config.toml
num_hidden_layers = 9
hidden_size = 128
num_attention_heads = 4
num_key_value_heads = 4
head_dim = 32
intermediate_size = 320
vocab_size = 2048
hidden_act = "reglu"
norm = "rmsnorm"
norm_place = "pre"
norm_eps = 1e-05
positions = "rope"
rope_theta = 10000.0
rope_fraction = 1.0
qk_norm = false
attn_scale = 0.177
bias = "none"
tie_word_embeddings = true
parallel_block = false
init = "normal"
init_std_qkv = 0.0525
init_std_o = 0.0124
init_std_up = 0.0525
init_std_down = 0.00783
optimizer = "soap_variant"
learning_rate = 0.00662
lr_mult_qkv = 0.5
beta1 = 0.95
beta2 = 0.99
lr_head = 0.00663
warmup_steps = 200
schedule = "cos"
final_lr_fraction = 0.0
batch_tokens = [16384, 32768, 49152]
max_seq_len = 256
doc_mask = false
train_tokens = 139600000
max_steps = 4819
dataset = "wikipedia_en"
Each number is 128 + 32 x the weight over its row's rms, rounded and kept within 0 to 255. Layers, rows and columns count from 0. Numbers have three digits each. The size before them is the row's rms in percent of the matrix's.

# v: layer 6 attention value, 128x128, rms 0.0694, rows 93-127, columns 0-31
# o: layer 6 attention output (transposed), 128x128, rms 0.124, rows 93-127, columns 0-31
# q: layer 6 attention query, 128x128, rms 0.0696, rows 96-127, columns 0-31
# k: layer 6 attention key, 128x128, rms 0.0748, rows 96-127, columns 0-31
# gate: layer 6 MLP gate, 320x128, rms 0.14, rows 0-75, columns 0-31
# up: layer 6 MLP up, 320x128, rms 0.145, rows 0-74, columns 0-31
# down: layer 6 MLP down (transposed), 320x128, rms 0.14, rows 0-74, columns 0-31
v93 119:136128122124101090151114128106124123170132114084148115136122124103146173128230105141058109109117
o93 105:159120130076059103111085113074093139082134121069125146086116118112141145119111050099147150161121
v94 104:133099109076134136110137115078159072165110092066094129139123154092097200163093122117163115173109
o94 095:105069128161172063097113117136110164106136180152115079118081103112091167111115107123094138152135
v95 111:070137146082133087167123146168114063162075107134113140138109061133192104134121181125045146092159
o95 107:109122132113105213171111123108081077130137148170080123130104186114131125105153128179174181117161
q96 061:110153129139144109117166124148148123078086159182095123117172097107164127141101144173146124106082
k96 047:059111143096134153140079160088146113223131121147162149086132104111076172147131089099167115124090
q97 068:045141163144131130121175114118140106146170194138125142131128095176159144138189089084055081098134
k97 066:052108153099116137136069112098133050132105119181095107108126115141107115132085057187107149098122
q98 066:083161180139146162108121088125109185123153155137151181168159128082080146126141155108121174117083
k98 068:070161140133063166178132129121099120159180126131154094134161099192132121147096120160099164100118
q99 079:164117121147142138144098139092170130146127080110110088161148171087145118073136142163100069117162
k99 077:165111122143123136108116128137106102093137172140158165112106121128191133130132117165133066090155
q100 079:130100154147120076199140110101109179146114080100140169163159109128114111109103121110137167089110
k100 084:176157187164065127103119169170126083221134139159096133147180094131134095156132105168155136128118
q101 080:170114111163105089128090139103181134069124101123179084120152125119130192138074118165126106161147
k101 071:130134100179178154116139149148105133125068149131133189090096111165153176141127168132128141105132
q102 085:142117139112092157121143099135124125133172176144170152123103126126126217143096190197151060139132
k102 084:109102183057119139148173154122167147150118120193141116162165102092082148104137114179102142095161
q103 076:133090099167117138155076122146144174060101116122131139087125147118131073123138144122130176176099
k103 072:081082117130109125182075107177112121205128156103154068143224147109103142083125137157127110101128
q104 071:118168107087166141136098090151085146118189200150103147151144135122158132142119081087044188134129
k104 089:130065140135107091115104159111099108135206166083122131124206141133140133126140107163154095129156
q105 096:082163180101132136139161079130091135172111136091093150104095123147122134130140055100143210045120
k105 084:179173164118070101081090123150089104171075109155103146138128089100143140156112125112167115175084
q106 103:052138180165151161103190077149098120165075089056129135111106120128103160118130086125129205118119
k106 103:173157133144100120159103108091147084145145087156052135164148112168122088124113146134097156148071
q107 095:101114155085127179083147082179105148123096159175174152102151114103078183160121169116187088129093
k107 082:128110042126136111133139080117172130086141086113121131153123151108093153097096121135060136186068
q108 102:099168187078139166117101115178099139173103169188086139165143158110112171158163140172136082141099
k108 090:130069100149168118092105102155168106131098125068099150157115154133141123145120112136139088130101
q109 086:126129132114102089164161156148132089162143136136157114173156158148142117154128160187032116120149
k109 094:122161137141130145129105145188082165095157098172155115110093126080145154185142104120130113150184
q110 123:159158065160051087115093106086182112148222193102182097136166152131153132131123142157116098096148
k110 106:172075065161150117164112141101169117108179195146111110135104158170134108159104146111126105181180
q111 092:127104135150137153162110158149170140098175110058065135133180107130104102121180101129050126114117
k111 109:066201134123070117143120101118149154151152127106091169084068081102123130098087138111119145126164
q112 117:131138121124096083133145071087116137119161108108093165157149174206155158098126127139126176099148
k112 118:117076141087156137114076137228105153121162160090114170099142163120114118156106101140161145095162
q113 128:116092158162053074174137185131137107129127159115107180136128106113161165138085146109088186143138
k113 122:146132119205126104117122132095178156107149097104083108136094126100162126123126137150122176081116
q114 129:138099172073164117172095113132149111124172109073164090102097137146107118179147110149144156196140
k114 129:103142130114093178172125115165099114154152128101125146109102065149086092100116175175138115137156
q115 124:180119058116121092140101125103173132056113139116093170124114135108113122107170103167077120133138
k115 131:155146093103094118103113118144128135115167159098128123141107126161164050146093085127075136156114
q116 131:172106188130196129108108121082149148126120118075173147095100110138151079094109118121120154155134
k116 134:132127131115151169098075113153162132070133177134067099085149075133147174068169120113102156107120
q117 120:159094110166122103147183140131071070164140119180137075180119135143160174127132159143128209149146
k117 119:098122168118083128161148098123125068186138152160162108059063142138201106048108100066173083116150
q118 129:142117072131111152115127072136140106130121148106167119137156099073125177112149170111144124133085
k118 126:164086122095116115153128115172079109079088105139171129129182124096165114160130146111150152162137
q119 118:125136086156103133116084087125095127135127143123111139169130136142083106131117154198096083104148
k119 121:119141165126101080128133089144072109153099149129102124143117095119168156157114081048147137103161
q120 128:139188149124136164105151154139109083073135112091152149072100093090122136087084133187093100086093
k120 131:115099117095095139111141187115076106128115129136167103123085115156080166085121148178110109160119
q121 127:112167114145128126166095166125150165112155148088124113152189147159198062118161135110160074110189
k121 128:140090119107148103123094126153160108093162186107138062157197131166098089140126080068137140121110
q122 125:113082153128092130083133157060166138107099154172186126091143116118152104126145135094138139103133
k122 125:073107139170113181092156168179095116148100111111078135067136176132064171132196111103147115115061
q123 129:106169182087117110149095188058147145070088103087116117129117169152130146165143111182167106048108
k123 130:131063114116106159138161157159169132142115150120128084144167117160099101126143076118211181095081
q124 125:180126126130091147167183111091098107076165154102122150143090113142110189138084164167112119142145
k124 128:146091129180083124167108169084112095068147131107166120130113118086147185105149091155152157137135
q125 130:126151104120128162123107116129068144114154166134106136090184205105133158142183080095121134064139
k125 134:156116141106155148128203131121114091064032102109135104133103102136126130102163086147100115113144
q126 135:100106158173121135185159128120092158106104156129116072138162126078174138141129162136126139169062
k126 133:118125135155066101169111121130114139123102140148165065151173187135161079107101168097084152139075
q127 129:175132158141102194141128133136138143107107196159061142122122137120146133141161161080120161193133
k127 133:186162148167116084131123054177161106062034136108136124108136130110153125146158164100119121132066
v96 085:095105126146123190146110121145190171147128175135071143113109127093094153119110126140105126136095
o96 089:146081107136154123148149119183123214197122097127134129128179107129120142058078131128150172140105
v97 088:139087140115138150166089130139135162100139098110135124080114111084107138126180083119130133101159
o97 091:113134140120201184154116096079154159091160107159134141108147112097115095104136101129106126208115
v98 089:148131072189127148142170077139081162095085130109135146079061143151107152098140100152119121172113
o98 091:108124129125074139133092127204128121188135106145123082164138077148121146134079178141146102096124
v99 080:128095159094127169120182155139135110108125127135121081214075117156122140100141111141103125095067
o99 090:110101144119170080097136079158082092122123155152145155094108113104131160123162134136131108180110
v100 092:139086141074137119115153101128131192102081211117101106097103106062150168137162130103104130141125
o100 094:147196114172143153090078128127112129104125136091141131123159156191091144096108159113092122141161
v101 099:082129128157102167164121105112137145159165132182102109098126156083115131123227135111175214128153
o101 097:130082201135130178130157175103105153104163121091068130178103166155135084224135159059121170061120
v102 087:130085133111126079134173110184143108071138164132101146141101051212126095108139105127089149087139
o102 094:176123107161090103061126070159089091107103108113113171070114077133106152114134131088095090151107
v103 080:091110142109122131099089195120149162131139153219105168148069112152134121135170153124153170206144
o103 087:116081135168115101077134177106123120053124121068109128160157098117131116143155168098164114160096
v104 089:109114142106113156087121139092068110133064172122146155158107182107082129073089144166132118106163
o104 095:136113105100150159101147138156135083137123102132087164203145143149147111126132119142145154064120
v105 092:126201133137139114110149137134080098072132105195135125163178109153094148163120136125069147152120
o105 097:101115148086133155145131119173095095154080205086117169072113120161112091138098050139154139140113
v106 112:134143118167118148088137133173107075170132118156124119090149112120132080126154186151107085096142
o106 105:121108137126098182153138130111134128144139118165083122083149103179153142121078110169123057128142
v107 086:138082114196141149107163093196136094157090164133115119102124159140118109137032097135153129109091
o107 094:092130169142100136157155146142156106089093102097191144060106109119106165183164074160103091155148
v108 091:076131139142143055163141145185103110111078110141127141137096135099130167146139135132106180077193
o108 096:120133118156128085129100078167130079139114089068074203169112073115111170146096088071106132126126
v109 094:149163143147071092152150194138123112106151110086094136131168164170163163126181154206157082103127
o109 093:123153129114095074099197170135116104164161139176120070140146175107143128121108102161131143127171
v110 083:110115158152145077125142093155097180165151137126128141116150154094153151153094105125160119206190
o110 088:141139105158157184121107130129102201128164186096170146099176185100166164062157127155136114047165
v111 098:091162170154154181059142153122140156106138169108128074157125146137122080125166099128135173162139
o111 098:067075124159148132095157146115098144136104154114168175188136103085126135110080139114107112191185
v112 089:163163163102114089090125075128158140146140106109110193161150132145069090137130135196093131098139
o112 093:081165112137073195110131080167148156147135140169079168147118097090150125101061152163100129129083
v113 096:127090140120144161189110117187130063114116162101094203104182127143166096097167122134178137119119
o113 094:091121131173113125081187111148164111140134177114130169146186153062163138070080155092081145074127
v114 088:100140177128124167174178120129166038104108061170140146121171133125176085132148116113092145132156
o114 097:111191126062092197186148093113096077133093131086137101158150137129142110092120133080149087156119
v115 085:135104113162114084178137177142106172096103133105109162091091156105149133119151104094123070163090
o115 091:122126072211129153126137121122117085120120039112150131164100122125109098155147074152181132133154
v116 098:149145068128119116154185131119155182115155162179063095130133125149146159089090153154164119134097
o116 100:164100119146147118132115132135138181121138122174081123103102150078146110120129185180107108160092
v117 088:141164127148145124096136143173106130097119125117126109158128156132079128175096155033127137102118
o117 092:163134152158137136109087138118139102176209108191166152061151076066147081154106109125131141104093
v118 085:135106120137160124101109129126111140127103155112165110115165093142156145106105195116092136087109
o118 089:112104149121137187125142131148156151133127144089146084111126134131177080117109143084144099066113
v119 093:154092147166120118116089131140097107160158156181118158094203143088119121109086140119142114120094
o119 090:103143119072175134056150190130166154085112130079098185098119139089125102105120094161088129149173
v120 087:149164085134109153125140108142138184076106142152182151112053099120095150084123112176171122104189
o120 088:147131140141160117126156077140164150100129151117116091110199111154182136105086148093143151151127
v121 094:044130114145119047129142156063088117110123071120111116193112127106110162132132136171095096134158
o121 096:091123162090080093127183110117117145096148094129138143143125076134099124154150105182164151083177
v122 097:160102139104188159102164063091154103134149074121123085115105146138103108090151181146076109116109
o122 098:138157174087129112110159071146111153139132076124134097165145144161147172144114109184087142083053
v123 096:131180142119126138131139160129128124141082173127168109090157120089169173095197097157164107106133
o123 093:067166110139155096147196084121157085098117152206136071121148100116174119162094065120141093107100
v124 087:092150092106151113178169113150202104121171108133135100162098098190123055107117118188134097086126
o124 096:094141185098125098170126071162099099208127132168113057139116078159114115095141144137128157126135
v125 096:108162138135132100132121163133125149066090121144157137132090104098088125188107133151055078118113
o125 100:150145147112081057115058134095150137200166164055135150159123114102160065112165103097131129113119
v126 090:146110117119069143193113153131140115137099097117167101113114119208101142060158138128107167126164
o126 094:170081146122102091172135124133142147167082141136041148173224166149087133127137186110081125055160
v127 095:143103113137112130127166096173167137141151112098120127172113097118052101135112155079098109102073
o127 096:123150130118114159129094093170095153151156132125165129113112136130070116120110112162143062159112
gate0 098:122130088136156137118122191104079175090122137103126124145118104089131178101082129125143153177177
up0 093:154135114092118171098108110118088162105135168147114140185119138159150116147160176121145176221126
down0 094:092132118197144133143176079188146141090154125149172192133088137101120130124088187128076127048141
gate1 098:113134083085113055106097142126150131093066099117085102107061164105095114103130144114129140100167
up1 101:102144142100101129142091059192080089138118098148103130152088081141083169112145123164068154100095
down1 091:201121182135103123125129189101147166102087161117144084079118183138104090156174122102110061128154
gate2 095:107106204133129136128128102094151127164131144172177068143141094143112201083195105152111141196120
up2 101:189138115076178133182119130124150140147108138106131119168167106109110113183142043164112129136160
down2 098:126166157119130081101116120126131148087123159085131150105110082127124122081105147188161139149093
gate3 102:214144067059149075111075147110136167141162119112133178141141110125063127171083148149123222107127
up3 100:160162115112152121100127101175119096127102173136125116095164137153129096042135150109165054142154
down3 105:135116167120090110151151068114120079125069123098161144208109125119100085129155145076127167162148
gate4 097:149145127140140110092115145089148208100119038131048154176127165161135211132155158127095136116128
up4 096:148179113124154111105204168110176183081153148153145125168176189118182160082136100121112175091109
down4 092:138171194128147117155168134177136083129124099129135137126097137167119121139108125133157157120155
gate5 097:105158147081122102145150105066163086123131087085146184136105083165061182139114073075100153129083
up5 107:138131123127138107111138054156142196122106128095065055179142150139178136132139149117133121141139
down5 095:122178173164146190138055136174126145171110119153121058094137091169105140169127097085155145149133
gate6 090:125059140101135176121146165048077111105065121120101182112120120082129125116129136106089129170081
up6 098:162107107095118154166132136055158098152119120108144118168137144069099126141153115110100160145123
down6 096:136151193103185183148141112165170090083149117139117126137146147153124118133126163143153128100070
gate7 100:103144147157145135185187134163096140137099125131131134124132105082139073144066111066162092169072
up7 098:142099141183153160120146056126175152071113099053099124179145119114099159144170064095136139108141
down7 102:101089074199097103118158190149058129034166123102081132128110123123180148140131101137152094156129
gate8 100:089142050104162122208145113129105087078107091136092044135136124100127141135145115140115141098151
up8 101:076150102131109107133166140177124126133176161147122091146174193151115144123106106109135090045173
down8 101:198124149156117084148063085129153139160212148169154135113123148127096117129165138140134127143094
gate9 101:131110085139120122189112168091095131160112159166140160081059154122129194111110151098115140135127
up9 101:144093168137173138090184119048095162087162120134144144111114113200133116191148099080123110122122
down9 103:123143126153081130096146131056118088110131142153141089072139122131166094184126101117097097086102
gate10 109:145095089094150103107106112140122156103102072202102176149112058170112164148079131117097122093172
up10 105:156126105135081178129098183115122134166125143113155143144095133107130165139155142118151117101149
down10 103:112109158140112038081144112137144182137140146231163135175103123093077131125104084100177088121103
gate11 101:032107131100142063179070158080098121072075122092073152133115103149091134146174094143130149098093
up11 107:115139081136123119094150119180097094151126177120191156153166114156179116126174169145137123141070
down11 106:118143125124074173111101111142131122073106075189112145139122101148150154128129071142117143121139
gate12 097:121122116082222208111129155137129123174158042142110129140112113134134122105134150104147156124089
up12 109:154067097122117092093166106132111106127167122160108157094116162083053092042149094152115086068175
down12 106:148154132155112144189124123145123104165082109127112155118136111132143085131115060140092150138103
gate13 100:147104128151167188126089097105101175105149110089131096118172153092111152091182133162136142137119
up13 097:169129127170156080123113141091112123182148126145156157063087109146143194140099122096131091130175
down13 103:160086087093103123151149110158209173125163106142110103084155129216201142136118145182137072128091
gate14 103:146102117075087189121115096113120086127112154133165141097108111131149143103127109130187188154122
up14 104:092158151130178065068130081089170133102133139157134143180149092142147086141086142139052148126077
down14 096:135099074147157100105113136095149101109167166174156074103209184114089119114156100078201114095105
gate15 109:119139083130112091179144135112118114145144097068120139091117085107089156128071147132129155071136
up15 119:174111091110149081152120149026075146155138110103137066092128039145093093196080151178130139148100
down15 107:091160147131089092150168192138135171113110081096125164150140146105121132084126173107139143140116
gate16 101:142192192141140108124141100160136191104146077137129151146116128114178196125153127125135137084124
up16 104:136080121159123067161079117173137206129120124132109158110119143139128095135148073144173124076116
down16 103:146174114113120060127152110128112175132185171123156133120113119140166071159135115136101078166103
gate17 092:131118142142177111120142147087104122090134122108077073117186125086106112129138126202038121152187
up17 094:116156139131116163082164138090120188096138054147149134137096123147172144133121136087101084139076
down17 094:160098167134115101070114092092144101194079129080140144088112137116138109109134126046166170200129
gate18 097:151073132061140139121125162115129110150112173089107080081129139115158129054074158126153152144160
up18 097:129149108130167157145134142088183129125116114112137100157151231141161135115084145086156154119151
down18 099:113128150105196207105102115076144171151154124103113118138087111123128146158116092136150207113142
gate19 089:125131117104143137132146156182084040112102145146134077106173130079098123086085105127129153125182
up19 092:140142130110121121160104099111183175144069071142116127183056112118101125136188148144106146110126
down19 099:114154148102131156147081064152113148167147210160130101079077095140184163094093107144149133124134
gate20 107:123147129121153096215140080108184112136107139206092184136068131131168102146100149172142083146107
up20 106:147146135114133118181116172121123150133160140151079136188162097105166066110076172162101052104182
down20 108:112094139118161101120084115152184154138151122110169184148134105143104113091086121117067197140116
gate21 093:091109149149142145107090124115095118078133112188141161151142064132167093042104093147132171125141
up21 094:190117109110129147141159134172070157127080111097115153093110093111142152122114087149171097139144
down21 096:098104130118096113169186117054143195200123168095121101125125144100115194143112100149156117106129
gate22 099:179114129118136103123077170157112124133085103132067090121160109082193171110140084150134100182086
up22 100:135147170134058071125116101116122123222151153110044079132125115126147137150128125217147096109076
down22 103:142059091088165163075138072124126094140125084051081108122136164151168099111132102116054070115109
gate23 109:172126149114165163107109144126082132070143094190056174086123103097114154158084192121100173092142
up23 106:058079091139124130145215110120152140094135176131173059130146144179136122166123147116118177115153
down23 110:164177061167129111115128098114160162140090154166141103152098199082069199141140125173149094161085
gate24 106:163109098133142086084121115105160162141122147108098083200174076122133084162116133145160101158120
up24 110:149091118223122113085173125098166102186121172134137118182125075111121114178087099103155101166112
down24 110:167146105114089103131080167087163150121082105114116101130148137130166128179138185152124131131123
gate25 098:135163135185100095150138109124134116116123145132124059198120124145085111141196156099099137141148
up25 100:068151172110153100094114112103119074097109174147076115100139127104142176129168105143116078136116
down25 095:142160105166102067102162148164151123166192136163133154110177135114077169078099207177130164179131
gate26 100:151169120083129147178133199157133110107147057195078122141103100175115117094130096111153185166136
up26 106:120086140123143165140134098147080153099061166164097127162081124133125109144118134182087102113072
down26 104:116116080179149145099127129151103128094128100200088134083145108101136135152090119125110181139180
gate27 096:096161124149104139173136146114137134134086086081128121168171116148127140111163122156128140148170
up27 093:211147121200100162106175106150164113138071135132152139098118120081202099119115096086156194113183
down27 096:070108172081170118186133178131164149151128088142138127189158095093139131159100125156090143103105
gate28 096:163114051116100117143120124085126155100100139157061132105083103086091112110130149124140065145112
up28 094:073144172173094149069102123154129145136109155096137171115125067159141152139140091132154177116133
down28 099:214181155153145119181137164128078137170102117128176124117158178095174105197108137142166160129079
gate29 098:129105115099096156153096078095085154143161095147139127125034156118076187184135152104149136180134
up29 098:117123116151182155127058143105170089118139106131133099115155117067148153066130097161140082118084
down29 094:132110120135142125134148122148129148147125072122132150141129079123121116103110105139154153111176
gate30 099:076139159141110159131060143084148136098117079157098119132134131170107129155102133140177196106145
up30 102:132177135146105161074119134082122077143137102117153103103121202114170113106101128122128093095161
down30 099:084117076193129126100120159157132119119197122125171147128151142131131101142082123120116148134124
gate31 102:163109098187190200071138175101135118180108128116144122096152117152132093049154116148142135127083
up31 094:110082110109141145113118137091053095137161068166119086102151120095129129146097064073127130124133
down31 092:109111112057187097167122102144126109136094107093094076073138126140077121159139044129119121187148
gate32 106:151181176119182104134059169093109175109130151114080113128131097142138129103094149144121128131209
up32 104:126226130168138135104161153144135121153198090098135171135130116119070111118120143062103078134180
down32 110:117176134140088124082200157134175187061209122080125136130142145113154131127129122110157143139171
gate33 097:130131189142089135116153127081130169129133124132116161183097097158095137137099152149058172168153
up33 100:152132109079097063137121136145154154173101138163138115133081122145152119177138070114069124152165
down33 101:143151149091118105126149108101168179131215152168118135070113119121148108120163088123121048148086
gate34 095:148153095042202175121150136072192157143082136153149092068087137151114125138077125111099151106120
up34 096:103179164190069141171093155046094117211168076139177093144091183151118127120113116105079102087145
down34 099:175149060175137118106142087097136104108115111147089127102142122167103161202165152103106162099088
gate35 099:184112133140117196157112065111105053122112092166112127110115128115106141102119076147084168163143
up35 093:119099187118136086152122120131134055128118119166179110169097155086181102169118143142104158134107
down35 098:115105137137207113158105118103164118092139146104115091184116176205125184162148133077093178118158
gate36 100:080127115105156102096103210130165128098129108134172180065162130086106174089154111168100171107125
up36 096:135099142095088138074173104140127151066158165100115058116150123082093060099077133129148157169129
down36 100:120115117170152114103108172154140134121175191127149132119048163115118068143134143141090151115108
gate37 100:136125130182170109156120114085118126143121137137078135114117160117069132121073105125094165076103
up37 102:102130144106073136091099149112128130118147131092118108160187107093143180164141185109137147192122
down37 103:160124103076093148081137212094144164131166118156140121097092116127152157129137095189180120061121
gate38 095:156118077188119125148125108106083181079088139155083090122172153122082147108118162135143111102137
up38 092:127151101063154092158133167142130134080175085120095133155080092193070099182121123088148172129134
down38 094:146094214189158133122096111134160109121157086109144142182077162107152104179104187102110104151092
gate39 103:132118066166143109204147150126140147130122179143044126095075084110114118134162149157133144071152
up39 102:088126159119111133075085140143146117165186206138123086116139177123105163155144106126192092145129
down39 105:085138157127174083092075103146104164093098111156113149140144132187128179072085103089095138142098
gate40 105:117149121115155144091148132083134127157090099112064162198138151119098143066142070111116134108162
up40 104:134175105113135173146137095142155140117184112136132123105126134131092130149126172159119140147079
down40 107:116148133150051083135188148171151147131165157097109100097166162115084095121153136126109085139159
gate41 095:070167114078158123185053158137074166127114142162172053166101096061143138205147151097106143125136
up41 094:108121132182152139118141043105137104137115144124136148138219145192108089103175165138082138118142
down41 098:155178122115118160154127161093146141142128141166209072085078174041151071159178114184165114172161
gate42 096:105133140129078144133187117134148120194153124154150111136119173092106154144089143059089067164137
up42 096:099090171156118133128165149145114132122114179107105120124073073180075176112203095140099140143105
down42 095:133111166121142057140163127141147108186198096156087135112146178136162147114082181135098113093126
gate43 102:172135130112156068135098077124146147175075124106149148128124138118101173131142116171110100110119
up43 108:110100110089137203105158183113143114090075147088183124169086166099131125091084142151132129089081
down43 108:157140095146133129089134063102109150165129095086172087129066094082132131120158118132105133097119
gate44 105:144108134103149069096103112087120157120163114121071135107159147093139144121093147067147134117133
up44 099:183148131122125178117082157153121146093085115138147160126145097137085080139134102114088110156120
down44 099:157074186145103133172146122088122113101085137133137116174117095128163178126123061127092141176106
gate45 095:115073113117142159137110107118102058102122158126135130091170167125073130096160084160115115164158
up45 095:133145162142093188149150068143126159128151123080133137100148197196170126140109073167128073134132
down45 098:108137162110152109141113169104155153145113098168143119116115160109131071039064144147129130115121
gate46 098:137052089115106140152158164108117124089125077108127135166115142116100108121130137093075101123133
up46 103:154098187088139072117160114135119166156124060134132083142078131157137075159109080094153131184100
down46 101:112112136101156142121141065115115157103129087071120139122120112087133176069173102219170120130065
gate47 106:179081163103127106133146088158135131107119132119159128152111056111123130159130112139109147079147
up47 110:113143093166098062131154132123166148124113133192103139070154153150136088144139189114115142114154
down47 100:158177157113113109148130109132092199087144196101110096082105130081172122131146099133140129115104
gate48 099:117145104137128166111172111042180108162092129065106119138129130130117118131146101108122112144131
up48 089:123082131147125096117108122204127119098174062102178174110108150164182167143119134215123150123108
down48 095:106227150107126073166069192083111130105116152138080094179080171093121143183089131129132148119124
gate49 106:110110075142108122123105123127136154124128163134125162113154137176060114123129088124056128141105
up49 103:114104172067129060127147105179118163081146127157131101137118119081174044122125166132108160118142
down49 100:109115170045099114128088152120095104043124110118102177112117079114068116147134107087153128115223
gate50 100:112134146167102148074191122142065035121111138123110091133145115155144117197113136134107085109135
up50 100:154125141106117173117132183086171094103169134103116075136127133154150103122120107099134181064144
down50 090:134133128141058127143123135104122088136112120168158105121139114149102089160124118157136023129128
gate51 094:161160152148095183131173170140123113150102154122118109101160137101105188107055164187160095107135
up51 093:118123148146117064161103096123141183084070139104092119116099190127121098101073135082137072129107
down51 082:190129085113148169106137138158051115125169093127110125057130111108154178153086172094086159196094
gate52 093:084090157197123175140123113147135138095150128137147164104192133118092121116122137098099133118104
up52 098:073102168169166158063166065140128104130139145086159153149105107150133081135156099118133145155149
down52 097:163095155130119120137166162106171087133130140180117103097107132143171165171138128157150120122041
gate53 093:127170056105124133131145108076101134147080071073136131163085085106144084102112142183109122124168
up53 102:173048170168165133115143103094190116126123168155093153151176159169122103135106093093167141145089
down53 100:104141049097140090144138147102141105155133138141139064122075125143145099124123103106132096101143
gate54 109:119191093131180151146149143130137187134110152128116168154146160186163173135126064088052167137144
up54 103:145099148167125162047146154113137089156118120054115142148168100134116149109176117107138132136159
down54 093:144191165104140180157130163113137126126075176120094095084134109166142149115125160150135152143149
gate55 104:161071116197160124162151143081150139160158172143173179098143126120133161107142087087115120152123
up55 103:095206189048145131103119150149126140095080141149084129159124174128114139158191117073111114217113
down55 110:103119081123091136145114099127091120104158087167149164113130131120139166133091118114145082164160
gate56 094:116159132092138117109192182095131053183159149143074142084144100090083080132105120147139126106172
up56 089:130151145140092158120139065188126131106120149118169173052087160150135173104135129108102120125088
down56 090:129121094122078073063169138133115147160159091062092132226161083191082116118107116096098116151120
gate57 104:100112203130168111116097122123131120144171088129108156144164067168107150153155174109142160115156
up57 103:139085122101158065081119116158087157108156088117125111058130122161125130173123138064116141166158
down57 101:164134131136134142103168107166198132152138150153174115169147166098111097066148176105128109139108
gate58 095:106128126139136094113085056099156111117157169118151151122206158135045098155128104113082197166191
up58 096:127141091144115127099145062102167144140118129207086108165147196172126101148127083142137094175150
down58 090:126091144145135126108149152178086116077190127087082178159120103099176169138159177120091096159107
gate59 103:161123136150095170172130174140168122103102127115132068200105113056068067128106153125145126104081
up59 104:134113123172178124171153113142098126131099098140128107169105101131162111101085104160113153079105
down59 101:211114171131076129138157162162121125139140099191071093151143159137099158162072145136143138127107
gate60 097:134124097211176083106149101114101148124116156153089108187182143152149113145109150112138115136081
up60 093:193131170112097106171106153140187084212115150132175163102135138134074113139103115148128053171137
down60 101:117153105170151142121122108099132169143134089121113129134059086108118118118135114119172188081122
gate61 100:163169103130115149143094151176122119123158075097133103048164118100200116139106113114169119164163
up61 107:116196187172125146103121148104132172105132151168110172121140060091104152169095149171155167199129
down61 103:124164192168143164176137121176088167123109094145101212182144108120052137087204074172147112144134
gate62 098:114057142144126150120079117147051140102104139068145156167131104149126160186089105156115143188130
up62 096:111127118114168061140125104125112071154113085128117158147103073194086140147149205148172138140064
down62 098:068119155117096111164150141116164140100153118170148143170168079158178115120146169079128142121128
gate63 096:157082135175161143110119137096158093115138101182137160136097144155117171104122118096145090091086
up63 103:140075140132113149161112107139147162134061151091107137121156092149118102125129121115178122126156
down63 097:104148116144163121162093103114169078149136156134154054176111132087122154140106085095093172131129
gate64 100:104138116106127152067126133063157118120080135160138079136166165079092075120138115127108168129144
up64 106:124144133073162112106127133187141140152147126075130119128113100109123106146048156119150077083122
down64 107:100124113157123158170150165158116164124166182133181084132207115130194168130105161170117128152164
gate65 104:098113145147153091153122134127204115158121080136094105141118062115118140117134143087126146125087
up65 109:153156187072186181173139115128160142111135118168185098118109115119112083141133161103169164128163
down65 105:139090081147116084103070133155164091158086052112137098156116148107175153143091163092094109062152
gate66 105:255100110123155065176182202093086151159082139130105103128139137123141110077103097126151140121096
up66 100:104136173190149083116135151113169166137081123174161140078155129130117101147112142099211122111128
down66 091:135111116111063144131129133107145105110183117094177058084128118060112167188111079151100099120136
gate67 102:142123169109127101106152091138145212098065123142115165196161141092163130130108113113079163133109
up67 105:194096092152119172161142129118162142119123161120173087128128201150177143147133161131119120167091
down67 104:124130097146133092109155151131153130133207130081168168170116151121146143149164156140122148176126
gate68 102:101123096130150128136105171129131083128151096111064087095134143100097103128115149113142175154143
up68 105:094125128116115079164189135099165167103186137101161153131091150097119151111130120113093153142042
down68 098:196114137148047150161072138109129108132164121103140168165171115140136135144119155094162160139123
gate69 097:112141079138108126132079157111164121079101151138154140099180131126099142132103154132120106146122
up69 095:110100128169068071129113129137062107206112172099126088075129099153118134091163066150153171109132
down69 100:134132173123147145122160123122082117145120079144117113205090082164117098106145088123133122116099
gate70 088:144135124098162165123116158106200153107089124147153106169179139111121124182120087166105196127111
up70 092:147138115148123107049114136160101172098134072116147151095102120087121177110108171129103106086113
down70 088:136166109106154122168139100086148120085137123147140085154132141094113160052139144158138111138145
gate71 100:120133123137192132129176102116055127180163128181178107124166146142135111049139161195114131150159
up71 106:150128074204071115106082115151122079126209141107133121143127158130178135116097110117154175155114
down71 101:092065082140158075103131091130176142084118128099140146087169122141160133153152165078130134174117
gate72 101:162110146122142098142139107141128075154134057162121084100141167139131108138207123175123202155095
up72 099:196127088160135113158143146119119076162108059149163091082115114131099143144111121206154139156105
down72 097:074128152145101155128127169215098096138175178108179087082074161137191080135160087148122163089131
gate73 103:143192130158137112127071191170186146095127154091103109092184103112172121061116118158155136136137
up73 105:118107106142129184109126149122139104139186145100093125129112078088158165105160185145129171114118
down73 106:108153145167072176138169127154136183131107079128184177135107065144109102166176081109109132151095
gate74 102:066150148133186097133114072163185123147168129111108068131172091119099133072080090129113153123160
up74 104:089124196099173169139140145102134133128195152074173110145134142166130141053064086152124151114125
down74 105:181176088140174136135113100083085153086165076145150090123160128142087141174132096117183154175116
gate75 093:103159133126143154145120123154067144156099124134093146145150189152148111064103083060109093078140